Weights of a small transformer language model: 20 layers, 3.12M parameters.
Each number is 128 + 24 x the weight over its row's rms, rounded and kept within 0 to 255. Layers, rows and columns count from 0. Numbers have three digits each. The size before them is the row's rms in percent of the matrix's.

# layer 6 attention query, 128x128, rms 0.0561, rows 0-63, columns 64-127
080:172112187133143103145121131116159161159144122147129135134164121126152123160153157129068135122087131115163082154140103124091071160141108133130096116140120170124143133120158177136138139080130144
083:088142092164097162154136137107127112176110158086131121134133126100133135092129127105177160131152184152083147096123121131166169129117116165158137131148145124113138145192117110112126148135136107
079:111162104156101139132118099112135104151136122092099157145095080130172105104147128117139133129183133098091170143094121128133131127120163163139132156105133126112136177133133120134139128128139099
075:127119099106102143128084136119105091157086151078122178147141106111134110128167148050111130124138146135153113130128140095155152140121139130129126131128149125134111137157117121115136144145101102
068:137137086130108122159093152139137144167137121146130135145144142069141161130120167098103132140154138101169130118090122129131144161133146126154152089094151123122135155153140144129125138138144086
088:081202106101135148088178106138121141130121128127157107166135135162176146125123124123120151095125149117081097120109121158168116098155130121135124123134080155175101121106150096152092096100158158
077:098106104140081144203140106128133116107120112096181117152122113088150148144110118155131127183114138108137107147095183185110110113129109125150084113189161139129122189144116092121135101129129126
097:104097141145133140117134119141116128128148124139144106122098166119151128165130133137141173094088108149133110161132134171137123111141103143138072110145066154172174112128106178099109129136086107
100:115111139170147124127134200154126161138159143126116098113122121141150146131124119164180139087104139168063135117108133130098132128125149122112132141112120147147150122090164083148107144147129128
108:128157150090164096105105120136088105132088146124124122137175127145101153073114126136126121153145120127117106134110078108095058110127121147117167125172180124138103123121126145137070102146140113
115:144107120153088128165102126091116098124128142115110113124129112143147105128128170151140135102133196157119101143146085094079118137138142142138091112153070138093114129116119153134151170159113136
108:171129134126160121119081155108144118134155055110112108114128156128142096154160097140130139118112136128178123136092126125124161118162117137139142160131136134150083137097125125146140119150091139
109:126079126120179150109146135110097134141135148189147137140151130097135145142130126104104082145104091128105118167158153157166166095097110134122131107134110162145116114100161123152175115119141102
128:111118162146128122154119119131120138112121068092134127131064165153146120142140159124129102145132137120137160136136161148156136110159121134136098112141145160153134157117146076096150129119144158
114:103151106090126118107122109090142120153140136156114119143118156082108112174138114106155159093156128118134175136129163092122123156155105183122147138138088122171139130107156128087105142131158139
106:061134148114126191103106104119121136108075140143077147130150109157133099153146129127132139151139112130120134094130124109139167106131155154165119167130104124121084137136187156104164145166127115
128:123156116158111142134152112131116130149131174145126111090104119129131115161133118125143174126108129141110130126125139151145146151107144160152130101119075189142150118193133170134140124100139120
121:118142131159116125189123140141104091113116141113146168146143137116107132159127144141143109133136083120095118175119160109150122113122118142144106110158126138105107127106129175129126134144111103
116:141176145114159152089113163114154109125126120102135104103111135080164104179116099126106101110114119096135096112173127103162139131143122132106125137078113150116099061137094107108121117136132115
106:081128177138099099128163125134135120097132147125119127160133080134148112103130146144124152137151131138124147140106157113137134100136174125139095087120164144106155120113148137184108175147145141
114:113111133121132116082113123136095127152129095133126101185117145147158154123158120109134104132136133147126165178111122157120149134143149095143151052114159097103117120091124093151109122078150113
108:090128148137124148141165120104105129129103092113143198086116133112137136131107119111146137154083152111162089134147182112197141150151139132118132102124125095132137149142160121121151115100103118
117:092162120152130150125111141082117127137160108131109128138157117127143107100113212123134097111119120127120112121133134141089151127125131158149143101141161141144152158142125146120125118175091098
109:177122138112127121106139139144134137114108112152121132148087110160189120122139131125101138150155053138134110106162120116168115115165134108148103126131105120141147125100103114086143123153134100
117:131087104148162143097114132129158171137136126135132148118148113159122113135127107133144104121158090142105119100155102079110124115095143114106126152161143116113139122162168153106145104159145097
114:155182194158163103101109143121157130113165138130110128129127121102180115124060174111122126122144151088109158134123123164095128129137106103121169123145096107125134120148116133121124131110082105
110:136106125108167116179117177177183125142085113067118131132113125150114132126175118139191122122108150113125134109132162120119122140109103111103111147118121118157072135112137147138144097135115143
126:136134154154106127119142131090150125132151131114099088128154103162150161122129157157151131078140169142120117138157144115104130136131169122113169128119114121101128161177169179131089170105159113
114:118145137137106162122099148176118139112070072108097167144101135188158134117149115122127156142112160159100160115110172044112126121136084131097086112136096128114109152156136132156140113139117114
125:165122117120161141093104091125106158120148126130156095122113113150151102108137100113102119132110158116098094115136105138091102154087124165148142109115142128133164109137133096114122172079125099
125:155138164146089116118098136142154115113132123091160116146085127160152129124141164119134127121101130106176136134096144130161101103119139145120139128122136125146171082167157124138102102113104109
103:141126181126124143160108136149144150128096094122153093143112125166110130141139100120174159133158103113126135120071170143158113121109073104117137147138156136098137143106114113106149116105149059
082:119100123125120065113094131157148131134136141140099125140151140185112146126111120079140119125155148145130091145131118125151145097110170192158134108117114109149095143107111173119134082106144117
079:100125109112140173135140145156152128133152127123130122116087133125136142131080133155151125172135127090047179083075150159112146121127122133109097150152138125107131145104140081158097155139142151
076:116154134132100194144157095087091134115103126118118155123126129110147123136125121134125116099131148150159128075119163146159148126121178121080134132096128101120115174124141116127148126088176145
079:085089141122079163168138143073151110155126100112144137123136094118167171107122144138176160135138197137145107070130142172113148123120139128137121075165145142125163145142157111101110120107112138
076:117108159143087168147148102105096103123110086082105104143117125115152105110118158170153106119119129136113148100147177121148138134122118130137114102127173112103151164153145097122148148102131154
094:135154103140151116131147154169135140107172119123161111120102169135151103151117062168131130147093096086093119123096165145136120108109122108167104109111099152153121144080137132136117109143134097
077:133149131135115147152184092121154102077137176099133119132115109140106120127125059156148113136128112133116142127174120119102118159087123149133100158122113121110188122120168093114156135109142123
096:124119146142099099144109148126131146129166154095125130124158100140100130145084105121114113156092100132114096136117150099121151143130126121114125141144144124108125134122096092166125072130111110
087:167119137116154043111080154141142103133128149133107146099161145148095049107137131118129111074115134095144145084149126101082128138097132145120165117150116112101096110100109148127170169130124160
099:133126141144111146154118121089061120145152120084106131152115138113131121094095130120169076147146171156096144172101157159091122131121143126104084084156144090176117140136160067122143117153145170
114:172133119135100157109131132136156130151119166112119111132105098157159149131148152173105096137130166178096103127134119097111154106159105137092118141136098126126117088108107132130151112138165148
108:156112103099129093148113091103107124155145082118127143068148121086115124163138149082169128127155136113187143155124144175119125136139180124156148152152152094110119139095118112125107128123118128
128:108083111130084113084181116150126162162131164131150123143141108130139126089149097110128133141136108175125145087142131124139114122094160120094144090116164099056114094123123155123133118135120129
119:095084127119128121151122102175168150136128144147128111132090146126174168143171122131141138139102137141070144095148162127134163101126112141112153093097080148127141122148131143119159121134118124
116:121152101120112099112163124143089132171095136114156148116135147140113147156154092142138103095148102134134138120151149131086095124117136155125123161141160143128111124098122134092118130118143140
119:135126123165118133154185114119128181127100090126112172122091135140161172172158115127142136116151154133115113167142110109145121104111093113122067125156168134127106131120136126115081085174112148
118:146113113111103073103122137114155107143147130153124124100112123116148103144151144119094118121146060170186129136106144140143157127133107128095120120132113151093103123101134165102128110105149133
116:171137107123154120128176099098125110118102146109115172113116132159145110110142139127110168153127101138161129106102110117091131114118134186166171171132100144105103136099133162154123147135155157
101:134082153128139105134118175164129092118112103160118133085121151107092140136122087128140108141106119128109130101160195136095107114120125131145125106165136121154099105143167115122161158148130112
117:109173158094092148139079175117113128094144073130146132127142128123101099105140115101147107119143119102140108135114132156102131117104166114128167165144155117161125135101119098146106153116169160
113:103203120179142126161151154131124085076158160084153147119130115120133143133090164102146129152138147142082136149093161161116160120108120126143121130089120116110132124112093095114161119145145128
109:099085130199139143136137084116161131157158103152154100153099152089099126164109128114131126134122130142099126081131156152112135119121104113159099131131119133132181148170096140125109152162105146
114:166117127154124103124149116122140130113147126133132159116096159133105129147129159144132121143140143140168118119145107073112169125116154116136091128128149121186108108148095136144149159138074149
121:108126134093076141087105145126121094132073144137081170132138127108120128094149108144113102131120121186128135117129123121101136121088133147110137144091131118115136150172129081150120119134157109
109:156156144097090170118133085139140086124164134107152134140141169111122132130110088174132160135110117126121092104131124147150123150107153139133128075130089131121131128155134126130126101157103131
122:109127133124114150159153100144144111102089140135141115129145098161133135127144100138127079136128169123088111122095124125097117114077127171135124101117118132129121121137135177109152111119115127
121:132137150155135100158151161111099068152135147147092119132124116109112139070101146190130089113154124104137145121144130110125135117140110117104119147159110142123120111129088086104129128156126097
104:142139111134087126185097111111141115120107112132167113148144128109144106142188166151112094089112152112117115123121127149123103166128075134132124102080141150102172128103140123157099145156136161
119:117129155120109101121100100136123093116163129118119150162109099116133098101155115148138145102173120133153149113120127104130134177139131129136118125148155159143083121110152147084144145113058124
097:093119180155117153130132179131124155095077151183123111172161112148142127099163092119130135069114101109096109111159107102122102149165106116154154131149127131088151110097145129145134100177130134
112:136116147127120124149144088119158148137099133121154102133133132131153125116108090137147131159129098091126111111148172136130115179135141143143160176145143123125142156120090099099155061121131091
126:155101190113149110126125120099131125111115129123127153096144164154103158092143157091154188137104150114111173098137123124097126126148117141136119107108180127146121130081150108189151152116125111
# layer 6 attention key, 128x128, rms 0.056, rows 0-63, columns 64-127
076:078155170160090124089111109112100150132092158099119138126137155074130168164146155112102127163157108113161120100154137092139118117144133129169114173120137129127117117142138098121149126152117107
081:156064127090145171111123152119141124131115138125120093138127126160078117117118143153157134102121155108114152134156110135104145142141099121090114124148106142169135095123140120129089116167123132
076:146110114092125125124097139150122114132158138119163086109114106141131072149123121143161137118092133112073124167113135169140096112150122135099141145193125162121165118131127161143119128119144144
070:131095110141096145103135141183117151146109186125103118109148133174140137073079144110180128159101112124109125114146093119132110101155109113138124133134135145125124099149163137127144130125126145
082:147116131158143147086142169121127165103146142085147092170166136131076074106113097140122130147097102093100133120116109129150110147135088100142111127099094191144132089157150130150074079156141144
097:152117116191112099132123092113133157118109065135160181136140109153128108065157082115080113129133103157176122105099135116127144113141133150081121148125126114085108184130162119120139112123147104
091:151149138098135130137144123116077116114150084128117124139096107181136086122099124189153165133134145134082159118128105164120115133136104182154133135154142155111156108115089150132156142116118150
097:121139080103127118109103154088121115134174137136146129089145133123083068093127125137146167093152128092126137107132122123117083132134126176184146123139122100178144118146122166148149134088165139
103:125132167106140132118154121118145124140136124160114130090077114100158144191134114116160135116131154115118124117132126127164110119166163108084165124133141121124145144121128127102109152139119115
097:107129115151158121144178132119143165102129111137163086151118118117111112164119103142123159109138097126098127112119126128134112095111161099149123117125153169147116145157169155109139115111145130
120:131167118142133167092095118112149121131123139144120078123139110155133150095135155093139149123163111135191117129094149122093068114138115122114129116160137143146133153113126141124128142142105085
095:141152136149124173128119137135149103117133206076117144163143172163140100128142169126109153123139144119096125152124123078145119098128114127153156152161090139165159129187086140132135153124142111
113:125135107130141148135102122113143105107093098127136102120117130144164134171086118148113131103085116135114148180176136089125070108104126117126058128100087156110092141141158119134128147117185126
120:154106147091145143105092162131165124147097122143112137105087113134089122132152158124141130128153123120113141164155081115180158143150086117176117133133125106160114143117087133124132148117123154
123:135141168128146158121124140129148120129152131098115128088117153071103142123130119120156138113122124064158125182082097112153176164132086166129134142148126108147122091111089136147118082145119134
103:136165123115115124127111073159186163140147062119103139141139086129137126102124120139139140126118144120160131149129156117120087150147099130116143133181089121113129160105095130119118132136120130
136:121140113104137162094117130110106063119124197152139065118131155097109119166153062125120189126131160110105076160126158128151133127119131133164112162130107112154147130151135133116121167168134130
106:141079127117102164148093116099148132123159105108125136158171077143145143151144145157107132201143148173131109134155167164127087143139169106136125159164125128134149141128062130160137147155139175
108:144157160182132109113116119146148115121094135136117147103117160105147176142146148124141111131131108138159111104123106121102123143095123138137139149096154106134091090104140075108106136081111143
112:074129194132085131125131144126129168106041139118093103147144115148137124111089111114105157178143158110117097103122122114149125121088128119110113088129149144127161138157144127129137126156181122
120:166090175139152117131118150123123157147095111059132130171181135134153142116133140142096104144137103066127122132171149109167148122141098099116104110119125146102133153102121112119113103098112099
120:155141115133132167130129119133129121148115128119115106069120144120166110155126140146127123114096177109083107078173137081155126136181140127124111088147071128134145139192138122119138110114172146
114:122115128185110126092124166138133138155106134107125125190159102148121189101135114131145119091153118162135135112105156134097144120137087162171158109162173167084125150127132104119138110184132131
109:090141123124143138131106128151186153146116117119150075144099165131147128123141158119083137171125138155114118143145079099143148135109143098125116088116114101159090099112114095115094099120150115
115:134113147135158126102067126158099150116119089108161123136159133126111132179166082102118126106133095116104123124126115178143132115102144105124177106106140166133123122146178109141152109116127113
116:133139123147087143182165121143118165158145144137121117143119157138147136085138137153118143109147156075110119122124137156156111119103115138117127132152147147151130120128173123119146125113146107
104:152086118143107154118170131166112163121177136108114118085125131117109169093142117132156088140120130133103142151104142089137109121130132168138144112121126124180154098114123088117135128126103128
124:132168127161113118136123168155105122126122141121126094137145143068090209130141125124143145134107142124158110121149157140098125124092123102160109107162162121149150134169148166117094111126163060
115:114133156145109168103102140093144134075118160116079106119117139137090134088122121123134116112089126175133112120138143132128118094120084094100131109135128137143150111116079146156142079092129141
121:135121093113153114131120074173110136140158105164169118118118155144096116138140110141131166151153143121157112170122080166149124109066139157101103153196096110135119144125126162128115138103146108
116:160108074131149107152120088127160156124110119145135148077142119139148101124116145086127155121105126174162135134145181089126117123110101113122130166144095089151188116113099107156083113143108136
112:113142137148152149089143152128159097160141108147145107106152101105118127151107126126130091150091098115072096089117112119180133118115140091120101129129120146100176115121095092093151129120099125
092:112103153121149140108113121147145122120107115131110102135125144137121169122123129118138119143174139122091112128214112084154169134107087131170117149142131137169112136106116107120133125155125111
089:125143128121132120121144112107141110133100131157122128127129101120193094157093127134109159149155096130133136121051148148124117109130136159103135128135121127111162182084131149144115150082088126
074:121162093107139142145173146132117088126114073165130155126116109084123129133132117153122115141198179096167172137087116177169123131118110144149113120152173177134105114136152128093115180146131123
086:148122151144117074159095090127108121122071130133119089143086126174163128140112119136116131097107111146106119147148112141102094118115133152124134138137150125090200150113142155135147108098151137
078:123153106118141103147146109102126154109121129159142173139147075133150119071126165142155126123168131130127148132102075129128132119118106178113119099148153173077152123112122161100122141123083116
102:100158104119157144109119140089120149098167128171129143077136143114099094101138180091125142152146088135126125145126106138095111128144158153097126076104127112137110152084088155105082116128132116
083:127135121114125096162163065121140101130129122142154142091143105180157137138147106107131073128161168124163111109129152150086135163124164120121160177155161097116129201128108147113136160134138107
099:129117138129164094087099123082151139116157153106114080116132164103151090131099137092152123118079151080117149130095150131085070145131142142116124117162138125100120133149112175121099141148116133
106:099138077120132144126138125188110116114123162139126121138120155106134162140125115107173096120115121116101091103103117125165161133125120078169150147093152110147142101137180112126115118148123120
095:162075162134149117127152158145117167125126129142126135197133117166120156074128147157137122161135084115144131163070125123124102115115128194132122167154141148131134136130091145142116140153134140
096:111167122144168104102093118148144083172093120152138120128123143068135161109114089074076141124100130113140147156153131118090096113142136151138124137142100102142111136154128147096101186156111135
113:110139168090112126149121121131141132159158081132106140123104094134111115132111153130151132127142164161112149115137135113167165167105124141172054102159132118125143124140163141123177176103099117
123:101144111139117082117171087114154119147145145130142130090151133133155142139103117106106160143140096144124135133118168158143140128131182112088151104075066102090148137156145169150159164146117133
116:113102102088161136081134082143116133158138144135156159091123128107124142120141117099093084154147133110141114087136146111159114111106120089165172164132077102110126110152129118164114126167090143
111:160098106107144144140160169139121099120140138092159134131155145154081120144111164134162102124137152170119136145129102113128159135128159136123135166133138158101116112107160160178155153172134099
108:188161109122125123134115159095156103106073134105134107129095106142130096142113135138106119115121101138128145178130130090138109113095172144146076153111130123076110144145140127132132121122113148
118:155130166147079147144170089124175167124132115140120137122109106099129133133147095130136156142169119128124144142132138136146156090114075139091131078106124152146158146133112158134154121139138133
113:135171114159119158121107141114089141124095096150124171149099119118137129141127097119101137119138131134150106105130105143069169131123132124157132149105133141120129078115101160127161158145121093
108:143126156128133144127163112181102134124118131099168124154106130121111150141159151158141085175123154124094152148120146123113130119112151119135144130125144170135124096121159145158167111172094175
120:145163136089112126176110163142151052123122138106137147169140146115099121140101154131162108141119114111147161120106104126142128159137101178160138124135100185123120102122089112148107109153108162
118:126134125116097136173111085098160124106176143114118107138131104158121165136137135073110113172124094134123131144164108155120094149097143189136136220155101148102156139138128113127132131141156145
112:113104162127141166125135104089147155158114132160136154159157148112147115128116123117132155110125149138118088142082122139127115105099142111108104129142163145138149139186157131133118179111099136
117:190138146144112101107132128146136144113134145100128127147126091163121087102117139125111105136160144158152150156148084165081147102148153130100145138124098104143147127134170134136172173154106095
126:094151169102085124127114134134136109160090130144140103161118141119148152142139128140148120122053143102151149092119118137117167105111106102117128102055137147113133129165118170129153110121126149
114:149158125080126120128124129103103150108127093164127125155133122106191181116154131122120110138106150150123075123140143110132117156153199118142141072146147139100125136120117189163140133105091086
114:104137109158132182141199124095156125079142163116116119131099134155112148145135087120120112151126137117122133140121111161120140076108129132098114145142124108156121113117129144170114144124135101
117:137101134115123161149145143154083138168104106099137137153137126138137133135149166134142118119081146122100138115132159149113135102152130129078132178170145158106138060135146104135144130119127152
106:129138117135084114125104133140081124144096098160147145122133121121134162120120164113121115126138141149145112136126124121128091126086119188143107151117094154146133135069124117113088135129097151
115:117112157168093129114105116142164121124205146107134136175118133096152088159190114127109137147152161106125105103141158075141172146110118163126148098128098111162118121111153133108150074095094109
102:103146132105131124100120147126142110116085140148148125108185128147118123161130142132126114118118108073136086082158151106126151138131187145086152101087139131151131080111108127127121137125143115
110:136109140122125166106165112107145139179143134110101136109110114145140122114099121120119132144099129097128132124141092118098125143110218146114095153140145116090123151143127134112141095135154114
116:121114165098117098139136140134133148149128115160132155145105102170103107148135134162131147103154164094101128130161113125122124126100072134143117133129147146079132125108111106168110146167184121
# layer 6 attention value, 128x128, rms 0.0563, rows 0-42, columns 64-127
108:124102132158116113152131107133138149134099151122139125132137150156136161142123110091173129122109161099112153135144184141114101115140149146119148105185091108109143126096102148124119162125122143
098:162147071120138075119100160182133138125088152094137126147136124141098141132154115111134190157189148151137121159128119133138161101153139134172139132125107101111107158126136095109115116126164119
106:116102108115112106086129086166158116157133146157081107135088100173154155098103151142143132086113096111118166119126152112171168088121143113144158094167119123098119155133122110188145120138132163
094:113156111113163079185154144109157088147101128157157099142100133122107119112094105094141128143108155087141110131136137162182163123164160164088121130132124099170099148130131105127116100157157134
109:161133142131095123083110107122131122101115113118129141140095118089163118131126137101141146140099131098164184100144111106134113102152127117126130135150159116151107121173112102136110089165084166
102:137182117162125155104113151131164110073148089166071112142143132103093109122117110121120142132126177106124176155134176143076122130114077110110142177095166089147124132130161164086168136111100121
114:129135116104095183127146101120132160118148108128103087171163130134150150148148129160108127114133138158099124121128101137116155099089107145168098140148115096103145121140133132117136144112129121
102:149119101121128082090137134114124158142139134143137170105149109117116169120120141126108121153133169149108146096191119152090157110095117122135122056117102133146124132148131164161167064115104132
110:111130174165127146146124131151126142135132143157104056139135139140149145110157136139137132118148153128085150160148094119124133115167098138122119132143145100142139095134085107113123138159112137
102:150092141075124144109126151075136085149091129123144126131092130132142144128157099142100102143148146150126092128122137113135107135138135144135105103110044124105085137130112099098133107101085087
115:116116135139108135151148096129124144127057109160129147111104125153171115133121096112103137170138106095151114103105130172138143147134119164132113206140133153135136097125103150126089138110136120
094:113112148129082094147141113130093127111139145143121160114115120135140129149169128179166147145120124147109119095162123136146147110138135105112102143152158114117155185149144154155101162119126122
102:142112124132145078104119120108152123159102102113132143136126125131167122098103135123143131112151153144142134139130138163113146117111129101123181144161126057157119160083148122116159139118173126
102:131111102147146132125153147139132139094119143143087144141110113136137139132130129126154135116118106101157146111171127101100147146169123177143127158109135132162135132091108133147091121148132081
104:117179149158124169125105121123142117115134127138120133129141130133080126109158166159104112133138117145128132104165124120150150121124143112139121171161116185103129095145102183164103116107157131
099:106127135129059089125163083111120137146080104107156095170154078108124153125127140148155112113137145136134126159125103159148137138106140112151122114153110168166143101107143161097116133130158119
099:148128133149117129114132107144163164160133117098147107145104114101078106138180145142143104109094106150090137132152138118086105116170118105129168090115115150144106126134103130128165088095135126
102:110126140151100146148155159127115145153154115097096156137096105081083147144114118084134138122136144098150129169129179104166143121139136108136151122169145128143187122100152124094121126157097159
112:166115111132136106119141135165144133095108161107163141095106120111143143136112125148132120159128136121176150137095171112152136128055132168130101136122080112145131093178137154122113098132170154
117:129078081106137111123145111158097166127077123160116126127144151150083157117107097150134143156117126126132151127130109126160142146132131128178127099139162161135120119090125094143118156108142144
113:129153129104161096156144143112162082135111098102177146175068113111126148146114150132138098149146107174097142124145074115106120090156125139109154160119131137158122149154119112172125086121153120
094:130145113142119115175156101082109132123087125125151105129143159108145137135147162101144137143167125164123152101079103097134116140120134090122148118111131122126135097084125124102038085160110136
109:134148146147096103170098151159185144159143122110106124120158116111125130112110138138115067114135128129105101144129135128171096151165203163131149120114164117114146135129155111103160161155150119
097:151130109135130162164136137173137114107123135116138132160097145136130117155153175089145159113126126113107156112110115130111098130105143091102101134151128138152128096090179095128117122164098110
109:119145106136152118107107106122125142110138155105144102096153140126144112117133123145130179165069099144136166135095103139136154127171131111064135101149155139106138138102150120141124167105112135
120:133162109120141110124121099134181094137137144146132105142137121101094089147141102111108124103129185079115116166152118133077125162131148112104157112109119121148110108137118112119098153098152096
111:145125171100149133120111123125157121141167120151132093089116124153124168122136126104165135127149122182132183103116125164152155069130136106094114136148145096156090110140142115125173140127078116
103:102142094192103103083134154100132130119111119098138174088161117123115099140130157147143183131099140149152122106124132128112072109148150118123151190110153106137136109132132062111105120126128140
119:150130169179120128144139120172126117092136120115108141124164131119112140118141163135091117116121086104119076140101109112104121159086120152131099155110126110139103118147126131121134156150196106
111:112101133173144086136136121127100163149141086167098154114145118118113112105110123143161149123107155125124051121148124064133108124130172128160135096096111110085103150123105154124134107121103158
114:109149135134131101138136160098132127110145112105109073119100117107089136074130148107169137171113136176127106169132140147136156148122137156113119106164106143114134153106104153132168105155120135
106:142134112076118105149152087132113120092124140102120149133088131125131135120108127112111123167095106153108116149163125110101089143115094140128095133122119145110130128111079164064139137142135106
099:143131060119133137135090099139118178144092133143129133131141117112087120162125123093132090132137112082122126123121135133115143181123153121148099109156139130157124148070127112140120095103086119
121:125126155130118079100086082174129085123147064131107130126139113133155140130155093091120132107140131068158122098115120136171133087129140147127185152120121117144132104119151129152124134163108162
102:094124113126162155097078119126139143107107106108121145101147120115126140143132139147113121160101115089126152143140161102159101136174092130095152133158145114127137095134099083110113111113093122
116:134103156163141157077136097155112136090145107128081124149119101103070112116097137122128086135148138097126141169146160101170152125122088154138121153118154175155132126135100095126093105157189165
096:105106200128122152133103142115141102178107146158117178118169149154137102165147114109142134107155138167139165077122166123111146127127144160129134119145152098149124172118125133145123110107139096
107:130083127094141174126137108172137115152143110135121132139105121090135175151108155119137118135098157117136111139119112106147166148138144112135093167147188108113115118108115127147126116128096125
104:118129133120103126138146145140145128127139094169117135117158110153146072128119107169125088202130173104096070104118135123104085126126113119101106155144099103134161093164147101116149166169119128
108:100135124165133149162134123134109120112121091089134137136112081125105130157133146119120129140135129143128096115081142137093055150124099130144113142087086153101094113161114104117131172091165100
105:142153113125116077129099133131102098113110126120098139162153130138140156132146170102165127112105091089117188175129089150116192111123124129100100101117109136165107153136133132115098132100128137
093:121096089127132160106097128165146088110141096105134127110133112162141133091150132105087146114134098100098125144069156168126117120155156100180165156116143161144098131143154158120117113117099133
115:097145150141164095136146107130146175164150169143123158108105160149146135117106135144107131120131096151112119140116135099107121134145120092111124153135158167148074109121145145142103111181137110
# layer 6 attention output (transposed), 128x128, rms 0.0697, rows 0-42, columns 64-127
113:139188101115135107093104124118154137128156162108155117111133127074138124119112105101091137152134107103202125150094119136121157130104125113115140185136161116102105101162155118115116112101089102
113:116151151119119157108125087139146088146103147142131158103140132148199136148148109119144123186127146136107134123108147134157153113157091140141148126145151107139126137127154181148131131151135115
101:106124116106102127129114132116137142128113150089139138136093154103095115142158101142096099110137123149116102139159118116139106153159101139146143104106115150164107135147108094094160122104123075
095:174123147186138127128106097116145119112140104072128104167110094126111147123113116143100115081115109127088141114128135085134100177121087133138093125127159113090098119085109106090160122179121137
111:118123115149131110155140138100151103155125126110133113149103085149100113133131124114128121138125138108088131103126144136195148126135140147089156126142136054139146141112139125125138113100133095
099:149147138119176121159150110110107099154132159159145164125147118145127123135176154168133120113148143125178115114093125140153121122109150130132089139115123128105082120106106084113143160158165108
113:154107122125167099179137129091120137068095128148181189111151133125080108107110155106158115132133115114150119140135111117136109128173134116076088177142148147127156127126153130143103157159165136
107:094113121150149111128169073127108086102117137157129106100119137140127121120072132160133129130117118127121114156126144110132107116139136159168112133075112089123147104077118107135113150138166139
102:132119131105094094143141135150150135120145129119199106138142111133117123131093121141157118160092133102153135114094139128116083139165101097108144145122095128114140141143110107136112111094142132
101:128118116179116158190125128150139084115151144128135143144128111168137148113093148122116178174119112122087181147158161117168130111121109115122125128146122133137165138122128138108109144119107162
124:142107125117133168181105128151100184131190073134125121107153115123114132155141159107120140124100167161126109135131153110123093152073121086106176127152127082137155142160132148153131140152098101
100:112126119106159174055113130178143125113127105113131131127112145140151094149121108107128136124125056128115157104098118121109132129125108125127140114084132142106155065142100108120101099115153049
102:153136156153139102128161140159126164131102154161128112147130148173107157154137101106124120150098122115190132116140085142121140127119111150106151113123164176072085167126150127120148152150099081
104:144142137139128117154112088118134112115126114099126122105131120180163150084143138165107075119108138121123111119076096128125123152104114098110127112163122122110152144124110120102110146123178144
109:192066146160139111159131141110130136101110132140110154142153095132145132123140149125090136133122107144158147110159118140114098154168140100179113118126135126167142102157165154163139146085130135
112:145137144134205149172109172140114154123172149137119129101129183104144104137149129117141192099113090104128117134131137132126128142158141146150140164122115152111164092123158143118115114119116123
097:130121106128177129125147113086146104099145155123116151128142139126122106087104163108125118173141139107100107155115122126095106143117125126146147131135089143142117097121155132156062122114144183
100:142117141117128112131136163144147112132153105092110140158125122144144128112128120125111124103136056126200116169116095151091129097155117085156166144151152122143086109113112146135093178118128111
115:086111120139103105133086099124110123148137125155138182149105113149124125127093143114108170105131116146100105139115150090135145102110090164142098110106110135146143148072100143162119111142145072
119:107169127111124154159107112139109102132111127120153132051120162138161174132143145117099157093100138152085120110122166147129104110116094087120127117111122115113160165127139157151157098139136126
118:151115120112093125108118154139107148102112135119110130143142111127159116137176096161132165092140106114123152137143153093145122161118128142188125128154122168142122081144138123130139123096117122
098:112123161130159156149109151147171123139081118096145074165118091106144135106094151152178128106098130098121117119080125114124170130139074151142129147145154102166137150138157136169105155137124130
106:149141101170171101116125106099108183147104138117099107159113116102100140102133102122139125139121116110102122148176135134057176129127127101116121112113063125095107119143154121087100089161136113
097:086105142105104133116098115145148125178156094108141118113131100109146087121135090159140115089169150172134128140124093150107118132137100142158134165128128177145150094140149110109075114119145142
118:114152195125160129091090138117148144152088093078093105109113151131113168117116131143147114126121133081122096127132120130150104126135147161122092108094156095161121146132130110127155064125089123
117:126163155131141107099122113112114136145131130130111119137120122098102154145091162143152122169166134125140153186092134125103147104111126140142125137148184110106075099139126122148152128170120151
113:095137125088107184136148113159125141091077135142090165124110134123136080148157128128140155133161155118150102125116084123158105159142127120129147112125141143132141109167160164173116143147131150
097:141119145122102144130138117119116094137107166171112115117096097146111143132120076088113113121132128149144169134105115182127123097153126121115151113178155091109134120155135126129113125120155075
130:132152117106155142077094128117131159159134134161128155149131102078126151146081149089155115130110164161164147089148123162130122117124151130112136155124102113100117153134121100114126121118123100
110:130152100117146117110143151114131097123146143142135098116093098126184165133106151108103109126138128140113147124147140133087143103138142116132113092076132113128117129126118129107113113146155134
116:135110133110140120129112094146147139116141155094131154103157150137160141121141113110122155123130097137148099095103128094129083147156154068126121140138113129138066081143124135167046135147128151
100:118142113143122100137104138095118123142140133149145128148126109162110131159127067141125126103124111112157143135113120099118120110142123111130112136154116118098161136103140105149117166149115147
103:102134130120186144108162146120125099133133140108156090129094159115106195095140137126089168127102105135113130147130146137173131132096106142108137158140133131162157112095152107129147131108145144
122:143127125085115151188152152095107160149155159123111114154137127150171113146131161134133146134184120169120151170143132138114134182138146132087141109139110105091124158144110136126135148174115135
102:113135201113114111140111144135159112120143182100162101137151138097116131090123100141113122175122155105105181123125132132135114127129151124153112140127152083137096118182151115141125122145127122
108:164126170124112103115133156087139103153111170144146104145157161089159161147134132149109108080124119120104109084136091136117124149119150117143079131147122128153149117107096110136123109107159099
107:155162118142130156177172105136123165119152135096111148128109143143136132116114098095122127143140098111155139123111130158152165140104121114138134158128120118117136107143140130067102142115088133
103:141117195128133115114081130138132148116098122116109126129153126145117130052149138163152136130121149122134169106133103123142146128109095143113140110148144144159137144115149122116143150144171097
112:094132082120128132095102155119140196098158112146121132136136101156151139135153098105109127160157137163137144149088141125113153127130139140080105079096154113111132103120090146131103132121188110
108:125167124129122138094104128114111152164146170154108103106123106098140145116122123107148160166117172142136148123149135093137114078162133130091131198156137122148124158159109114125129129124136155
112:083138139114150125147115152163125095137128141113145122145100143159139100162131126155171149110117131172094112105133127152166158156140095175161139120122128122141091137128099097138139076126081087
098:131098162109122114127125123135139176135109145150080155140135146136134134110140114104163118126097136149109132141100143156140122096143088174090129110142160117149113117126151128138170145100156090
104:105146114147097149122100110126133142100100138123113125082134114102111133074118109164155132130137155139147139108149144129143130100073143131134098096135148103105170111135148089095167154111100136